Weights of a small GPT-style language model, trained from scratch on English Wikipedia.
Size: 8 layers, width 768, 8 heads of 96, MLP 2048 SwiGLU, vocabulary 32156, 107M parameters.
Each number is 500 + 40 x the weight over its row's rms, rounded and kept within 0 to 999. Layers, rows and columns count from 0. Numbers have three digits each. The size before them is the row's rms in percent of the matrix's.

# v: layer 5 attention value, 768x768, rms 0.102, rows 132-191, columns 0-63
# o: layer 5 attention output (transposed), 768x768, rms 0.0911, rows 132-191, columns 0-63
# q: layer 5 attention query, 768x768, rms 0.0774, rows 192-231, columns 0-63
# k: layer 5 attention key, 768x768, rms 0.0792, rows 192-231, columns 0-63
v132 118:458439501466549483485577530514531530571450476468449519579519507508488490572454491550486521500521561563530388511533503533489582553464496529457520510549581516430519516434552461534540517486547536
o132 115:513450490503542496536513496469499488487478503482426441513486494523476572479471508414477468456464473556477504529515501516470404530581453475542506519479457539539525456458496536571536471537512447
v133 118:494530495478473491462443435485584428491503466471515512607492503483546595502498526446513451463523481491585486529483496485490525460500527499505500507461504454525530527498447475501514518468558395
o133 114:538516448551471517493479499553455520463463457467538429471392497512524490590477556514489483538491485542565483493463541494531502560436476522509507507485474467537486515484475560512501523527521480
v134 113:508466505532456579490462460450510377492579489466533514507477461478495531479538498501476501432547454492528533484517554541487501532522504546556437547582521547513524503510529496515528547569474472
o134 112:514518390495520480490531432502565473479502527560480427495554459471492517476460502409494443433505469555457525568468496474480441471529554518552488523558488465471538453544508486540507423403528418
v135 116:560545491488519452509472511532506456408539520508486451439455564508582519497535469568443516496466525493566517560527535535487474519485501521506480505529507423443512529483577519543537525556501501
o135 116:542491509470523482578560497504511463487533508487493482556492461504443559501540563580468510516548501516450555517520524554479531539490516528412541471546517472517477435570517492461523505538487530
v136 120:520575515481477569439427499541421547516536485503424520483513454536582579485562485503447510498452445541503507482475565508550485492510452571462552471492486484484481520544516555516532513518536522
o136 114:473501495549453560494517513473495436496492547454514575428551492525471484496549510530538525570495508467565483559497441508503494482508564538485575562563541512513465432468514516475488483509592521
v137 116:451462554467478458488516448422557499550517481498517503477501527581556545515477485477469503459418544536535449490452505507366475484493535453477518534545537562482538478484466472453486531497440493
o137 116:538483594566531535568474642541496457527462482540500493472494592539506491484539527467466457444479459480444477488541482544536524524513498475560526483461466471472523463490478555496543428461544525
v138 119:500417495469517457497485561494581482563521526494542524559453489517533554419458471532422500542463464457590493561472512514485562533476548512490476466461512560468463527549451501544495460494547505
o138 116:493545573493450521449514525479487512558470481500465463504510604494478520506516505501510498516516509454528480505505586599556497469588425460537539566443485522543558491570492460529512475490506490
v139 118:449441549486522480530536401540564497445510515507504509507505550458421508469484526460456507493503538562500380518452458519522493510587478486517456542448522482513505517464508493471453508501542460
o139 115:466525428496544466529507517512500474521464443495473472516545531501499452426443560502480481522511531423453591478506523508556475462465560478569476494478472511575514440469503524442534559535505488
v140 115:523528447477528568538588543540556503569446456478529561463454526488479572534525491532520455535412508480485497572438489496497449534515503451448524486539486528492489523523517524493529416448551547
o140 112:514539469483482525458441446473484558543517546488477512508491534478439473466543490528465555485531481494507471450531519497441540562539544515526524505514529515490470497557469524474520555523504439
v141 115:512520453513492437457484502536528476480473548531479538479538510575524548504528543555490526476511476453470465554500486494513498520438500539513501499529477501478521476502525464461497453467523396
o141 115:484469548555598485512472499472516468503628535474545546543473535513541496497531458516534507595489471483482512527521527513452502453508470508520487449451524493490520508454497498473516513487484458
v142 116:537520530472577539456441559462525523492555502554493440516466499526538472515460504499507536488505465549553446515571517529519520477448459488454534510504501485502512506468528438448545485479528520
o142 115:530519478518396517521551557495586515497534544515557522513487467492492497463493460520528513507477524486445528435481504499465576545494527541553527478512476469519486515500478478482481506553504471
v143 114:456537486568560611516484478464489499533512488465436500485486472575413499497578456504480432514564531551509602524517483489477555459404516507423536501493489474465550522553452528483496488493501489
o143 114:597542445556578437454568561485489505544524561461511503436421526507531438493407504512498530491521556557526469479478488512523478507426463486528455503492462483491457532516453474527479513489516514
v144 117:506537422487551463525463452483571456498437481529529470485513479469579578539431506431388512587560499436518544542518465513498477498436522452484603416511468543546514483528518550500516485581472526
o144 116:557456552407555512501517500513490556517495462478484468522553491539472456482541516550440437544475484487501427552544480499486516554522474518578521477475570445509483533572494491455436401452478443
v145 119:454474510530443536544453530449532456520521507475500528518490447475494465493534479516525519476448423415476503476483541488413542548476480591481462475474543523554540564495493537468574540530498484
o145 116:572506501472580431434536417512457559448547510402555478448539522489507548536440522545464490493464472561536494413468476437440505487555506423527476422467508491519515501435502516493413422472506507
v146 115:507505455440493469568463499541491453487473553520478514512524580505481512567474477499476497464455558499528556486507499475457489519531501475492456552579508562429523442475486464511493445475515449
o146 113:466540469491558517493542465497352465464462570567511518489529522551489507562563497591524514517470476534503501492421555526464512492423481536499495485556491505503491482537511481465503449457451508
v147 119:529470549446535549460454454513487498508492556483575550431527520568524489469522596526478498579458485482503493449517538490473501543454427507463473578499541529482532474464465549516485478494539518
o147 116:491569466516487404498573547461466526460516511588462456439508575503462493486494482512579505457565581521556531554512497532570471415518514488538571562486483498527506568492505459523542532508517479
v148 121:540516570473510531506469499521480501610515532520551413527527556520463445518532510520461575579493507465498583504449534479489530590581552489460520528470451559454550503500528504523524516509501501
o148 118:492489445563483472495508442441544535461515475489521543527509576514513539516609426542473458476410502481478566541542481481521472478480530512528490462558487436560426466522474478498592493511473561
v149 112:476457434458548510466571441576497510464537527551538569474474541522569433552458561568449532515501493487496477550523524519515467467551522542480491467469486441439518587427520513439568536514447508
o149 111:492604560572491567484516583480477474553512457465504522448472458470431475486573495470471417468521426475597516495546528461485512492491556504517501452550516465469510464548474533599429504456481518
v150 119:485426489517498456497449512504435474478418437572514561543520527456540493520529539489505484499480583512478550479498462523500509507511519533444451475488455505539476463504508517418517482475510503
o150 117:470460500488484484429439515465507514542491509491496513460592468571519576514501489529493565534500463512478445482524566496473480516600529509458535504543454496524493466554474513487547604528474437
v151 118:448565515503531469431556454492469461508501482558525468460482598517393484484505497524462504549512449568479600556437518504517494494535458471522541483502550514440443507544532492489475487551584513
o151 117:486535492530560546486515478480515494578477486515481510482476552495454431510464548466442535554485472484540471442543507504488436488563510587525469558470529499498495422560504467533531513517532521
v152 119:468502499455555454509505539487590494487497443485553509505571462527553410436464481481492529518530575527497486562487573488520435545529480481509482544550484462528539531430564546465520573578529505
o152 116:483550446564516475494522579514390467488509440466490483492483466506480483544534486470473539516466452484496498530551481524598472502550482484519466534485497492506559527510514511522537531482536449
v153 114:550464442579513544434495496507491604494527529527532453533547563463486525444521553553486451540538568483551489498474484499558556470522530460443524443463552502448488455555464450505522495452485450
o153 114:478469520478480454592513555540520526506539461487511518457497469498513439541523482461498512481424501531555487435509455529481522574501585502559526449450409433525511482512527512513513474537471480
v154 120:513511472512507471508481447546517471491529484435522483530531496548486531565524523559544512479502500518490555549520535546505490530479487450482471539498427487527524481486550504432487536463526521
o154 116:547501457484448448498505553417512496561483486502524473455491551437558543476490491523493582457488486489480551401556468471481472553517497445461518467519480559502466541491489514518496528487445480
v155 118:547555541546441533493480545463467484525443504458471489428463448477534501478554522471503544484473495518493539582512480510488496479520499515525507493507527526545567577488528526512443513476447428
o155 115:496529546501519448504490497408589494499531530534482463522553464534461526448510474484498520499559463493526535533487434430439497538478441521449483526522503446490506437579518489482467525490526532
v156 118:479519587511508565619411490468492447526496481546428475487454468520547491510478501461477476543517592489509461510465494506551475517556439471490559517571460484498496580460499492497538467445508554
o156 118:421506446469453545466537459501433581441491503550545483466473538506514500563520495454477491503486485425499519494551519478443456541427472514496544467428529533524468440513536459519570545503520594
v157 117:510449506502455482522414504483482443577469521617466493455469519500539530498444554413592509560471502480579523528482497495480546515464434525554476465490495498468468485433549418463514490534536542
o157 116:500553546434432583476546459507545555511519553547512515552512463451467485479514479538498492501536461504488485529587487487465502531484566469467465469574557488591470564453529508485508561511457459
v158 115:487482520525516504446556477482501513510476513568564542465543520493475472519478456477505564500433464598551532500503508472538515429506550490448503494516512442553550521486588478529549502495551473
o158 112:479548480485561489454416497508559567420428531497468467574501500496477542410429494551564509492542490480430473477487490548503541544501498597459507449471516514536490536474494464528519491498469462
v159 118:563440529529527500505472472509480528504483448518513506493529425465524447475524423460515489466394489556622572416544535514553516502489508496534538519485530492496527507507503509594539480568449477
o159 117:448486515472456468513565491528458434474490512486458461571513501441584475496495514556486509500514510518522487514471508436482593446492506480493479481525518518472502466441484473495489537469473559
v160 116:423498543565445480559524480454504464498611546461537485501501424514520536550454444501522476503444512505538425480573511497475531495543570481420551466565418441453440526532436511520559516488479480
o160 114:523475441508526495491490509495514473524491521577458489520498503533468503467490535412369543470512532524432531430466494466541581552482468456452472520469503546503481497435591546554521508502496509
v161 117:530535520514429503599493545528475475503517561577440608427499584535576518511560532494434523493514436471504492520527501501475448523519509489590526522450495513566477558491475552535472451547479501
o161 114:505488497552490407564596433503483482544551445604501479510497525478534529462417502553538500556535515525444425496499555519573519551486522516515467549535528480499519456493471448490541532576505491
v162 119:490523501505515517509610473480486530498511541505493490516477530449568481532510505508395526525475462487406474464481526523456474495496549466491462487515449500451431455550556560434412400495538457
o162 116:421502547458572505523496465494479515529489463391494475434505470482436561494509493518530463548491520507448495524513459504530418522559614500520525524514487532583510471464491514502479583505442518
v163 115:544613429487506531560470548484584488434525472549485448430507543517504491537467512464520527518412502467525471528511438504478547515414432488512517424433532513594587569480490518513537520468527514
o163 114:532422626474537428450515489491484521516551554504520481483556519525513451517481481465543365487463480504412463482410483491463566551557502519444577512506530536483525478484468532482499509482501552
v164 117:431431521470508431460369575485520522441464548532504495467389469559532454458534498436507558522469467542431530521561513545483518489483540507483528467505489508429570499491536521411474506509612501
o164 114:484601582468554550418498500557463489501409547476529533495536471584505564425553493503498537462517502488454500485443500508518468496519453484559534521488473557494530509405446511479457619527515484
v165 116:488487476455549536511557517474452599454471500469527544443533561539494438500459487429467475442585516513516448548458494552456514444523528492534447528506490491479524514485525506514551524502601437
o165 116:506469392513498447544400488544521456568500542478486539472463429477475477535508488498499515533504531444454511542475548496463470578489525505492501489458420513560500486530512500524474558521546518
v166 120:488460597527482461512545488506527484493453439483481492485492471505503520467508545497404478428542504545493562552523558523445473492617486456467454559474545566495474505515538438528489524520417454
o166 117:537522503478467464524501465510459459536536548462512484511463493489485504487451522450518481484486502453575499459462474489520588527513458560536497495513497474517541542473472494436501486502514493
v167 114:485440545520481497508450440454556470527548516501503456469452533568519482472496471488492482484486469458512451490475425537482530562510487489505523529511501515547518573502463440522472437497539522
o167 113:485503477531558522551526485492466546494449492462544488528530533528557479586484451503468540503558486448537485492539544476521559474497505518500556452395473527486561470443509526540468475534492475
v168 115:540542530486492465542444503563538471497525454501518500454508450507511506505550517471512580511479526502464575508526512520446456431426483494487454517510486471559515466539422505539498460526523570
o168 115:421454502517451500449453558487490508468462551519541559475511486453426529455464593566515479469492490506514414439535486541543591466530488504553507528537515483443492543508452493539509530447474545
v169 117:458558434488493499517478506524507470449516546494426442508410528552479492441483473531573508555451461493514499507495527489533475510586483524411489502522531491460451471505551530494498500508433416
o169 116:546480551488566555438517504511483475527499540490449459506508492444453518506504450517460576536488448540466509469502511528478438482530607464572482498474492495527543584496499487571517483540486571
v170 123:488506448529543571485502559460476462514602545457479456536525483520491434510484466564465472549492468505553429543544514487404463471491477423435502459546522481413487489638530498493524518472515514
o170 119:526512488534530456440540463507535522490476508517518455498516542490527549494447563516430499452428488447458530586550520481541501541520518579532442540517428514484494470468486523437500498553572517
v171 120:455435471478487540490552413472511514518541488442521556531516439500488483466572473512433544497541545428565576481513520516471440467518524509466564437533480484476547508517502500510485496498495458
o171 118:509514516525461552471491465508558438524483535484431440452447497501457515440474594546535558502401449504514503547437509537492490478496477534454515476548492530505510496527471472457501495421463537
v172 117:520472543488455539474508531507501522448581430488487481509491513557449495538469458551523431502511479524514551504423426466565451462512500486442495508465516445531549407604441488461473450475539453
o172 114:511478436457567432495480461587499507566477529454560531424523472459542517506600535444512563559471513478521487427553458502461536461589512500449549506499527544525548533524539509527509512507478479
v173 117:364500457508561438444577565490518494574475511505466549503523561489522534497526488530540590535488499500546530559438450532430495490500473452525493481504542467446514511478448477541504457490565478
o173 115:485463559534545576538475404468505580523526414452530484485463537467528490500403590539481452514432507444568439464457427496560494434579539426494546532467518504409518550558530418433483511551478544
v174 118:408471450416513529533452506522489492484513510470492467464557548524521487563500455506527466519502466554444505490487514522495483472543561517438501438469563482527497461457437538495497450463599540
o174 117:569512466518525555528537459563504475501519532539512487536539484497516540525493528435480505514479482552441538522488583507532511529501551470525573491484441485523491527509535518513514464543385431
v175 119:470520604544459486543475419493492563477491538506510500542507531534540532481464496512479512520448493568558584478524513490509476525470450538517514440428532548494469526482488460501446504581519462
o175 113:539431480540396416523481527498495514447512496494477481496458485523600460505522557476416542515470512475538444548506566488487427542506587505470446505475462526443496479494537574489468497484541515
v176 117:429543479519583456557541497472499528500490461518452395511476509442456554532513542536401498494504502478458526450486514514516509565551524520467510512519487457521465455537537467557461581470501480
o176 115:503437448542452563469479443512479514541554560457530494474492523530632540475533537511480491431496500530490485550424506493475534478446491442531505507524490472503543499487479469457422455541458479
v177 115:478497411478503420550521481516470443503471418489581494487493517461476516511474532473473475514434424457538484420477495484511490505451457562527510492469508460459554503547406513511511494549447500
o177 115:530551498507508475487468570536472450551538512577502450487494430470525614494485478445490503500511502475486448526501521468495546512458471518434432528470469557487462484480514519494539483513426526
v178 117:462502468538492552567516502568535464470533470532490475416528547436422446572493465447500504493456487487422431559504463554467518514530484524489494501512499528551538516476505483530504457496523494
o178 112:497503485511424471465553500471506507467502519455427527483474510495571498557516441463508552482577550506517468552536501565482505517457554514559434472515452492546464443474530428545506529497493516
v179 119:530521517474474469586529489494559489471485503468497462509546434540522515450466559517539477477497558546527521484481539491502502571519443499414467470458532537450514491464547508488462491455494482
o179 116:549429483513449558491510494519436544483476501489495522569505486476481495576536476541454557435431517470484427549523511442561551467466521452546589493478388545480522592542475529479448535471510526
v180 120:462449476518429486473468505507574587481487479507516533509430448503556478494439509525510494486454547453544565539525486531438502484504494436538503506571447530499536454438491490511501521492486502
o180 117:463509496480531466522433519489516479532529539451500482540447458563489554530489479506480463552520502531450479456417511482476509472529598510410454450498575494511461520498472522449499457491516484
v181 115:438553503473487453538530576556496523503500420553528566459461494574476496545488427486483455445519521502523459536512427496431467525456502506432504516441488461558431544524578584476513495491528470
o181 114:534444478451488564523520456478460496485494522490449546468583475535440557479536544462547526452523526538483471457490543460489511519480471482470407510485467463502483527521470514506529505474445599
v182 118:542490458460551525513457471498488472471497559521557521508432464456550574513483496464521504514447535539521445497596566512522542491491496466498488561456516460498600537486467475463547453525479513
o182 116:497518587500473480474506508503469508451488468498489531454529485540606468448411485507499508572501510463443464513531512493434463494432505515450571481553470542506504487456560512568502523472494439
v183 119:493482448467510505555486531556489520513529488435494481485545523504492468503543528512500516563499503465583464502463498508478503505469455489458526510485536518483484441516614504456512538426472540
o183 116:552424540530513462479552546471515540484527517482497443458471490500504542521469441484545493459468518532519493507510514512462441476487534538467577448456440460538460527522479503470517459480529486
v184 117:585547508587456466509465493534503496469485519472538432543573477587473525477557447465534463517503551537438538444541596465436499434474516545533505480548525486551552548450515578482424464484493536
o184 115:413509471520490451513423556511495562519486544510527514478435479530533438526557486555506525446523456478515522516477524425521533468539467497570500555475531508509539564422533495450476503517454509
v185 117:543568607449557478521504485538462476505516471445531503406436542410535579540468522476504498659525531483469448513448551551511453434510515604498507451505502603525542528503510546525472486412490489
o185 114:509552528566497563456407481447529498480523570454436423484551510540396477485549568448444492486561443518456487496470535479493524499442476406535498580519560538520463443499495508490531481533525487
v186 118:535423560549470450457493456489476448513535515556519506488475488483504553475534545509527491417544545519543517488529521479473478474459436554478509557428484514458566499480498493528502527492458472
o186 118:508460441571493513468509479502580507504491515489442519499482566502428518548494488459487530471499501477540444525471509468485506568554502532473475493533471509499462438523554517523504537410500561
v187 116:476449453462562491436626454526546490472487463457505441516527457460472506443492447514486473503438550502486542617558462515490514467524454499464581491460528513472532497424427532539497567489493494
o187 116:497482498560542504527514549519512492491573567608566505521453508527512481566464530478516469415427538520540445470489535458497503532522585479543466561501491441521503513543510539459444471528502527
v188 116:524518508436545502483467433515474513467541481558444473415528585532473537468562480427481449553502472508452426523490501517450513552498490484515469492477530465542515463458496518495537505511468503
o188 115:525556497537451552569455497520482522540495473534500463542475421507537398496429524608452527472550484440482548500460523384520519431541571498540546441499447470475535447478526512445445511527543455
v189 119:510553512509503514510515529477521498500543507550564441568512498513458503494528453552449547423487543564568519550451542500446480555537558534473545521513537491525429449581516583453499409519529424
o189 116:504506433508559545513562488504426506546453422547490524484420450520501525545597503483512466521457481431503461554473466480535430500513512515468490494563516524485570471451538495529513548527521551
v190 120:480529456513505542419513550487477544483536537519519508452504484398540499545423457410524489503490456455502492515477478500498475413455541531475516530495439503555550460466464526455489534530481515
o190 117:503479547462451457546518506473541422450450535552405501569541506528445491510525482479482471508429517492446486551501500478493476474548518532527495537509521413587510458493493487558511421442483517
v191 116:529403570507498487417479518536490457517572451468520496428490494574401487487492473560456457556472539458579484455480463525516535473402497514516508524469506494548486462489536510457488462517462475
o191 116:504428506473461476496513507475505467521510518483510476527560533477474470452511478498492461447486479459443477467491518536464459525473482462487492475502520476498491536529481523483494595492525547
q192 094:500515463529491579563430529482524607509515465465487473457471459496515463526489459517540475488507491548527504490524540428562558484521448543507483544489588565586516522537475487479496509520500530
k192 101:480449488509453501481510472624522526388528458529506549476505349496499447547498567516502579464423481515457507572522583418495594471485511518478484574450449449535470491493497532491514505490496447
q193 097:518458469443491470496454518489483557522517492502495431428473469509520521451506549560454511453495537476525496475563477446537545505509495508522509415469500424524448498565495420474513539517518489
k193 101:514515532455439481590487561489561501443609418482543474472419473510519512532472513530447501457492504462423467575505458492479521547461496475530517433478573461496533510546483482503504546508445490
q194 095:549473494563453479527529491510433524445442453510505445513477538477540527487522440522488521534473541532517480541500501413519565489426541506510484525489510548441418555533491528551470447475483523
k194 098:493491572530479477581495495566439555526489485468511447591441585510469552492496483475491554503463445551563503496456501470539530548489522486572482458539478474475525505463490505515557502520466513
q195 096:574506469531502507526534497459492583420513508538510428503449531415471523524501490459542506543550484516505491502499485490461493519488530542535542498489426513503579495492575470530504490393552564
k195 101:546457498512490549487524556497476564461506478548523472531475494504533432510525514424527504496529519469556505506465510483476536504569522493543521588552499570503562559515454534542410519518532546
q196 094:543478561513560456488487471543456472520507527505485522510476430519463516475439476459517530501473467547481523466487467476453509571515547496550439507518448459544470508478536492533530559558517531
k196 099:543509540519548498509549464543465484426503526497498568467514415569499498502447499567492490450490430589484545506452474477429529463456486486436516564526544453472480515536463535491551506459588501
q197 100:482402471492503491501496476523569523515514418522504443494441498492555525509504448469497497547561513486566474516501458492521489526497466583461469432438442466532510490525577526508468533491493504
k197 101:466496476541489567479439468523542475490473526454459539526478435483512470488511504544590475572520471501482464442523497511451427545482441479479502550538443474483550523526491543490513465531530498
q198 098:451534498521459549527508453510568510501501403421447492501499455517523537560502485568509464549502535494479532517508485500454493533597540467449447539527488501468492428490502551452447524467508465
k198 099:483488505476524536465527462541562491446488464479513466489522505565579522479398502474427450479528511544469540555540503499466450506507486536528484516469516501557456442500516520523465469510431513
q199 097:485524574585427599497520490510504542461530549537498501517523529489471501473487584491591479471518545546569473492512468467498475544552483485448492515584456466477543532534465590451480478494485523
k199 101:496521489574563515454466471470499524515530519491498504511549620493491506464483529482519499529474466440457509512530479516444544477513463466449486534528480554436458513560456500507499477518557514
q200 094:471560450485535521446510453507501483496497522488483521503587545442542528445619493535506509479506464480431531562520492522495568476472518543522450392550434518483485521480481500472512566538564509
k200 099:471534445503547409489460492431525576535567513465494524534513536491505504470476398522473491490494569500471492501489505578467479441475539523423509529496547530539529497432498501498502514517564470
q201 098:564431505549469413460497443536523416512475510499514474492502588506498518510531524495492478481455428598538456433449464481523524511522574509494577491545506495512498458559521548455547526515571481
k201 104:546472499577528542535616494575510517550585423488491495492507478497490397533496466438527492396501423482465469567493484472479517450570524464519557436551509523511529456486604536520475526442574466
q202 095:550462558494493424433492493521490453471576480529517522503599480481473440576465441595603552469523516537458455471505550466541532516456498538507541490467474556475428519469565479499521618548486527
k202 101:597482454483542558418558552524474508524563476539517527540452515434486517504490473609526513488495522535480561518521504461494525492469442487505514479512500521542446551468501513518596520523453492
q203 099:517482526471468460472564459447540560510448470580514477509487541532541534479480492503545436515521483475476486498605531536504461498520453517525576448583433527506464529429478464503494525442552548
k203 099:530505499490461502445445416597477588515539570563504517536468534486519480487546555444447512485575463466547486463560512520514498526508499516510547500531466460518471408488456538523551506496530535
q204 100:562601444494525451505473494446473498564551474483482515511561526500497466552466484512503456521521534549470498558526472535543512516485482492512553542513505480562484550464507544487458528453515557
k204 100:509607461466582573462437504505521557512460514447504484414544459448530475552540501486483496482497436515471428501433501531494497523510488544543364399457483490523502527507491506515484504457529501
q205 096:489519480463516478542523465492526452545539486532527438453518533458497495447522487469497481468465494492445463463503532459464486419533454572541491487447475525497495474450532499537442491498503531
k205 102:485545534455521465518472538489480470573572467515456493486479475522439421497535518469513391440558522473456428502530459477536490456541483505524451523434552402524501448437487497484498464403474486
q206 100:492525463483478502553571486456502468548525478556512458466560461533499556439503555450469566572514472507523511483471485461438507509531516513552455486489423476415443480513480538440500551517546539
k206 101:477489545538487448499476498445457503531505436465500577479500529507521500484521510452526557517493487492454525511575515489549495557488496496457464536576493453519433490509505550487549471399509543
q207 101:503486456481496455489583514533446473538500480492429449431550495461477487443541507541456508535499389408553538458551554506498436480518501481472549472471500457533553521551499526511472489438505490
k207 102:457534482455494473487529474507512494517502486444519530501529539499478489438529523500459527494482461527495460555522439509478446535556466484466508486438475485469472529483493500557532503462518459
q208 097:490482548519420432547519536510547504458499457544540469544456543514467487531526474509488469550478537481526559469459561500531458488454521485478478452521493446526504491541531503510543504484517482
k208 099:472531520485504458449474487493506519377534424477472459526493470485546437507484475466450425504525584494439502469462467460521504477439473447538506517477434548464503495578454514538505519559427464
q209 096:567502538532476529444498537470502541533479431503506387445437557468494486528447501515519518463479505509446464477479495469468509494521506526565522574490498482511512483505521534500556513516484512
k209 099:514505461579479559435510534454531475458536458528471547428490483455469462505537526534505442479505504521477555543510525490553513495550427503531496530559506406459478515478510476478480507481508501
q210 097:478488476499486493519496569462514448475486491543495478494401484535523534525524498499493450478505463501556484501484516508487548520492476541511546513528577509511479524454525566467530489622511469
k210 102:603467526471479392488544518536439583540512465451470530487485499483484539506517489529494483527538550465477465499460582558533489469475467526539513514495465453540579528451485522488584479511526522
q211 098:510490487553447496557496469526478443503503478436521511422542472499470502484460535422467492547497491532481470454516524527431525555527524510495520427504519535483455551544560486427545464470448505
k211 101:492498418497494479583504463508499461500481498422526493426536474493519473511463508525441465514490488496510462497502527489482548572563563531422484478581436455486432521533496516465565509547498520
q212 098:542515536508513510534526442590471465517452457514422496477555513484508537537524503505507531465506505471469542461475472548473560552452463512506494424465534510432513542455473444462530521595491429
k212 098:518525500519514546462482518575494450521478479527479514423532494515503554526581529483496483521470455442483440534553442535538565453496468495528508450473481443561512499516539502483544481521541496
q213 093:514537500499400502534528444427566535503522513562548438500539569582494562430443463519449491509533446538511529502463506549474509554531574465482523473551610478510440427482573535591567465559537504
k213 100:491510520531450457554491518543532462510538461476498477492551470563505510467528550524457464514545519528565547483533513506511469492492448546537457506542567509507473475455522539428533519427472512
q214 102:527500540455507506490482482516570444402488500514529531502525520446503586438436574450545577518533518458496442473469523499506483486511511525497489456507539496502508499553548458552549542583546504
k214 108:509453463496458514583464504583502426490429520594435486515485426420607498538491581494482462455460502544526495471517462506522519481483495482534476439553513441399498511497489566576480520591522589
q215 100:562483470446490479482444484534400500485448543550537510502441594532537515504536448541411493506509480572457483475484594497513509491516535501516516492510528507500497512497493497528418489537472418
k215 100:477530456475499441535499553577432486544526537532469506434592578443491505497441487462475512549497520543531489560521555521518529529437480460543493501529455470546508544532455563644451438584392494
q216 101:460511527557456524446536444525559482472517495522479571496478523487511472482548485538485548527526476473376517492473503480520556530436500458457534422486455523445487522503483497493570486422451553
k216 100:552485569557490583454523500480560493534486451417458604452565547490476482442611499489499550429432527479525487479430500432499580490434491504492484513461535492416485515512494565501496493431509511
q217 100:503471449480488452495553496443528520433493477473505474513499541500450455505516438573591560509494506603483507534513499447490545429452520477457505498469487463552477482522426430430476481503564442
k217 101:493481502510540526470529489501491557455520522497479422518447582430551510565474507571481436500526513579540489550463465493481481508468453502441537471544589461492510536477489474515470531471544552
q218 099:460491473503547521481506512531537546579522544466478479453560477542495490550482519532527510444513498533499476544529561508515526540502496498575469495517485530466421423463472561502534490513492477
k218 101:498475509565471500537505581533506449602498495520477569473473476505503598433519496497540477476496531520496463474491543512530509470530555519520509482525505494481483557473496492478473499553507504
q219 097:465489479510499480486466449525592457553595482580535512479493491472480479542502487560504495472548554499518442503522446515533378483555533543510508443467516602525480408508486531391481473483487531
k219 097:442472536503437509442544510492460473470477477494588550507492548461477550566504432531546480444495513430502484460496563506479462466540501451486558486524537560499510508496494498438473506507557531
q220 098:527467532531469445449474499463493530500489523493490497523458492512456550550437556529544492542512443432500522545514499452484523486544459551482421453568519496546494557572478490456501505532539435
k220 102:462470469498459477402498433456473539490497508504491482538496505458521619526480521558482525498503518505494581491479486500475503471508514505419491536560514487536483545511498506446499491563502482
q221 098:533513485525482556535443412558483502462481501489470452535472521515484477458549528420459538494548513553424546436606484498508524560520448520490507495568467488433495488522484455505529530494489502
k221 100:504552468481541551546512570520439552465520429523464510486494537503525541429517523407452466523578525463449465453489528535413501492515493474460472536493530509497532520571513477509529460543540512
q222 097:492493571480525577492428519534442482437513531513472578540450555579501486538446539522540516518514533513496468484477566571502483485552491509496493516456473552501462456434489530510527496469521497
k222 099:446548556440528533535477483487460515470549537459525500436434499506456437545526490433566555468524506536480527562467507560491448526544484511493502578551468513437471544511434486553586531520514578
q223 101:503479525520504540458430510474492548535535555475558528552543475530450434449514481486507495500503561495588497571484513530496505452524516533507561531448580481443499550552511470492496452482524546
k223 101:525524497482481573509450559371484519590512354466460514486390467460461485499484538558500469511484529466539496498483533489523498574467489527480525599446481515534488415494489483519490438462523475
q224 099:503477540490446556606462483533514565496552481595539529478532537511436467514499525478517456501478511543497494448511524446520586463502461464564437507529383484525526549510414509521505531464516473
k224 103:552472495464478554548543497498509483496512460502555443560540522511419549524464523457576519502523452561465528555551571539467528520490454536565524507484457508477463502490360542501551538465573475
q225 101:556493585555513598526521601518492448514511569463480517564489455515464495521482513484545441532512477520504496521540538490493474539462483541547539500514577472525523483437490505575457552485556509
k225 103:542527520556584527546544493522457531523458471459463506496503531497404488516456502480507424427544522502564573496498531435490494499497441500548466512447515527544564557525538492478469470499525499
q226 095:534482544571453472534554552553517533577471502546543501511417505379498501534549445523499510504483463478524478577530482521449461446506496505449567454478511490493503560513469487535506501502514489
k226 098:464464530549514451539520466539460493511447501529437517547464515462439413445478537497558600500557499448481460552506527496474473542459449573482581536479516591546520449522486517542443532452499535
q227 097:577549533426590561559474481501534485509466509518513549499522463465559583493518516598487555598517404573501496528492512563531427435500513532509556464487504490503511512543457407500466420441470487
k227 099:521542531468534435484522484532526473560424540510501553427486478497506445527419477534557575542482461534509499498477499530541431501475499468537458503524504502478517536446570515501444443573526545
q228 100:486515516445517498511557515506483502456531584424491531526496456516526513567542594496488438491519503463484579478487458576462454463514505548576443494498439518459519471382467565561481495542497510
k228 101:547520508527536464482492513543570413474510518425548457457490529528503526555592512497450433481564438481521559499484445465496550501561522503513485507543493458432484528410507457510499504492460531
q229 099:550503535565479557493525531497541499492519515529467498465457454493429546448559520446605544448452510360508505422575501471530463476458431482449488510461545561525442488556523549544492547448547539
k229 103:544521564551504571505506542455439487515526506449512537516491474436488518446492490507535505468484476488487500462561565456504491530501502571494546450556518557518524465520486553478463506451519560
q230 098:441532552542494513561490491519493526548464426547548567504479538501558503472579488488512514561443418500524433483516427495553554557521536472500512471564547476543480442465545491467538547538435586
k230 105:403506476477429435546452496480479485500526430568591501468492483449590477508495438572584503485466453443525527502537475471480549518563526525485508495486507510504489504514476446494515520440523521
q231 100:457535519512554450520539526481461532493507493586428546470460495516516598539488441464502473469499494515556489539454502511544516554566495467495527508449442545554534522530600518478522491433458502
k231 103:495512500510523524483513466560504506542545516598535484527460469509487451473488475470533507445507415522500553496457537507530509493569571392410480509469437518458513493504489510528480524535465524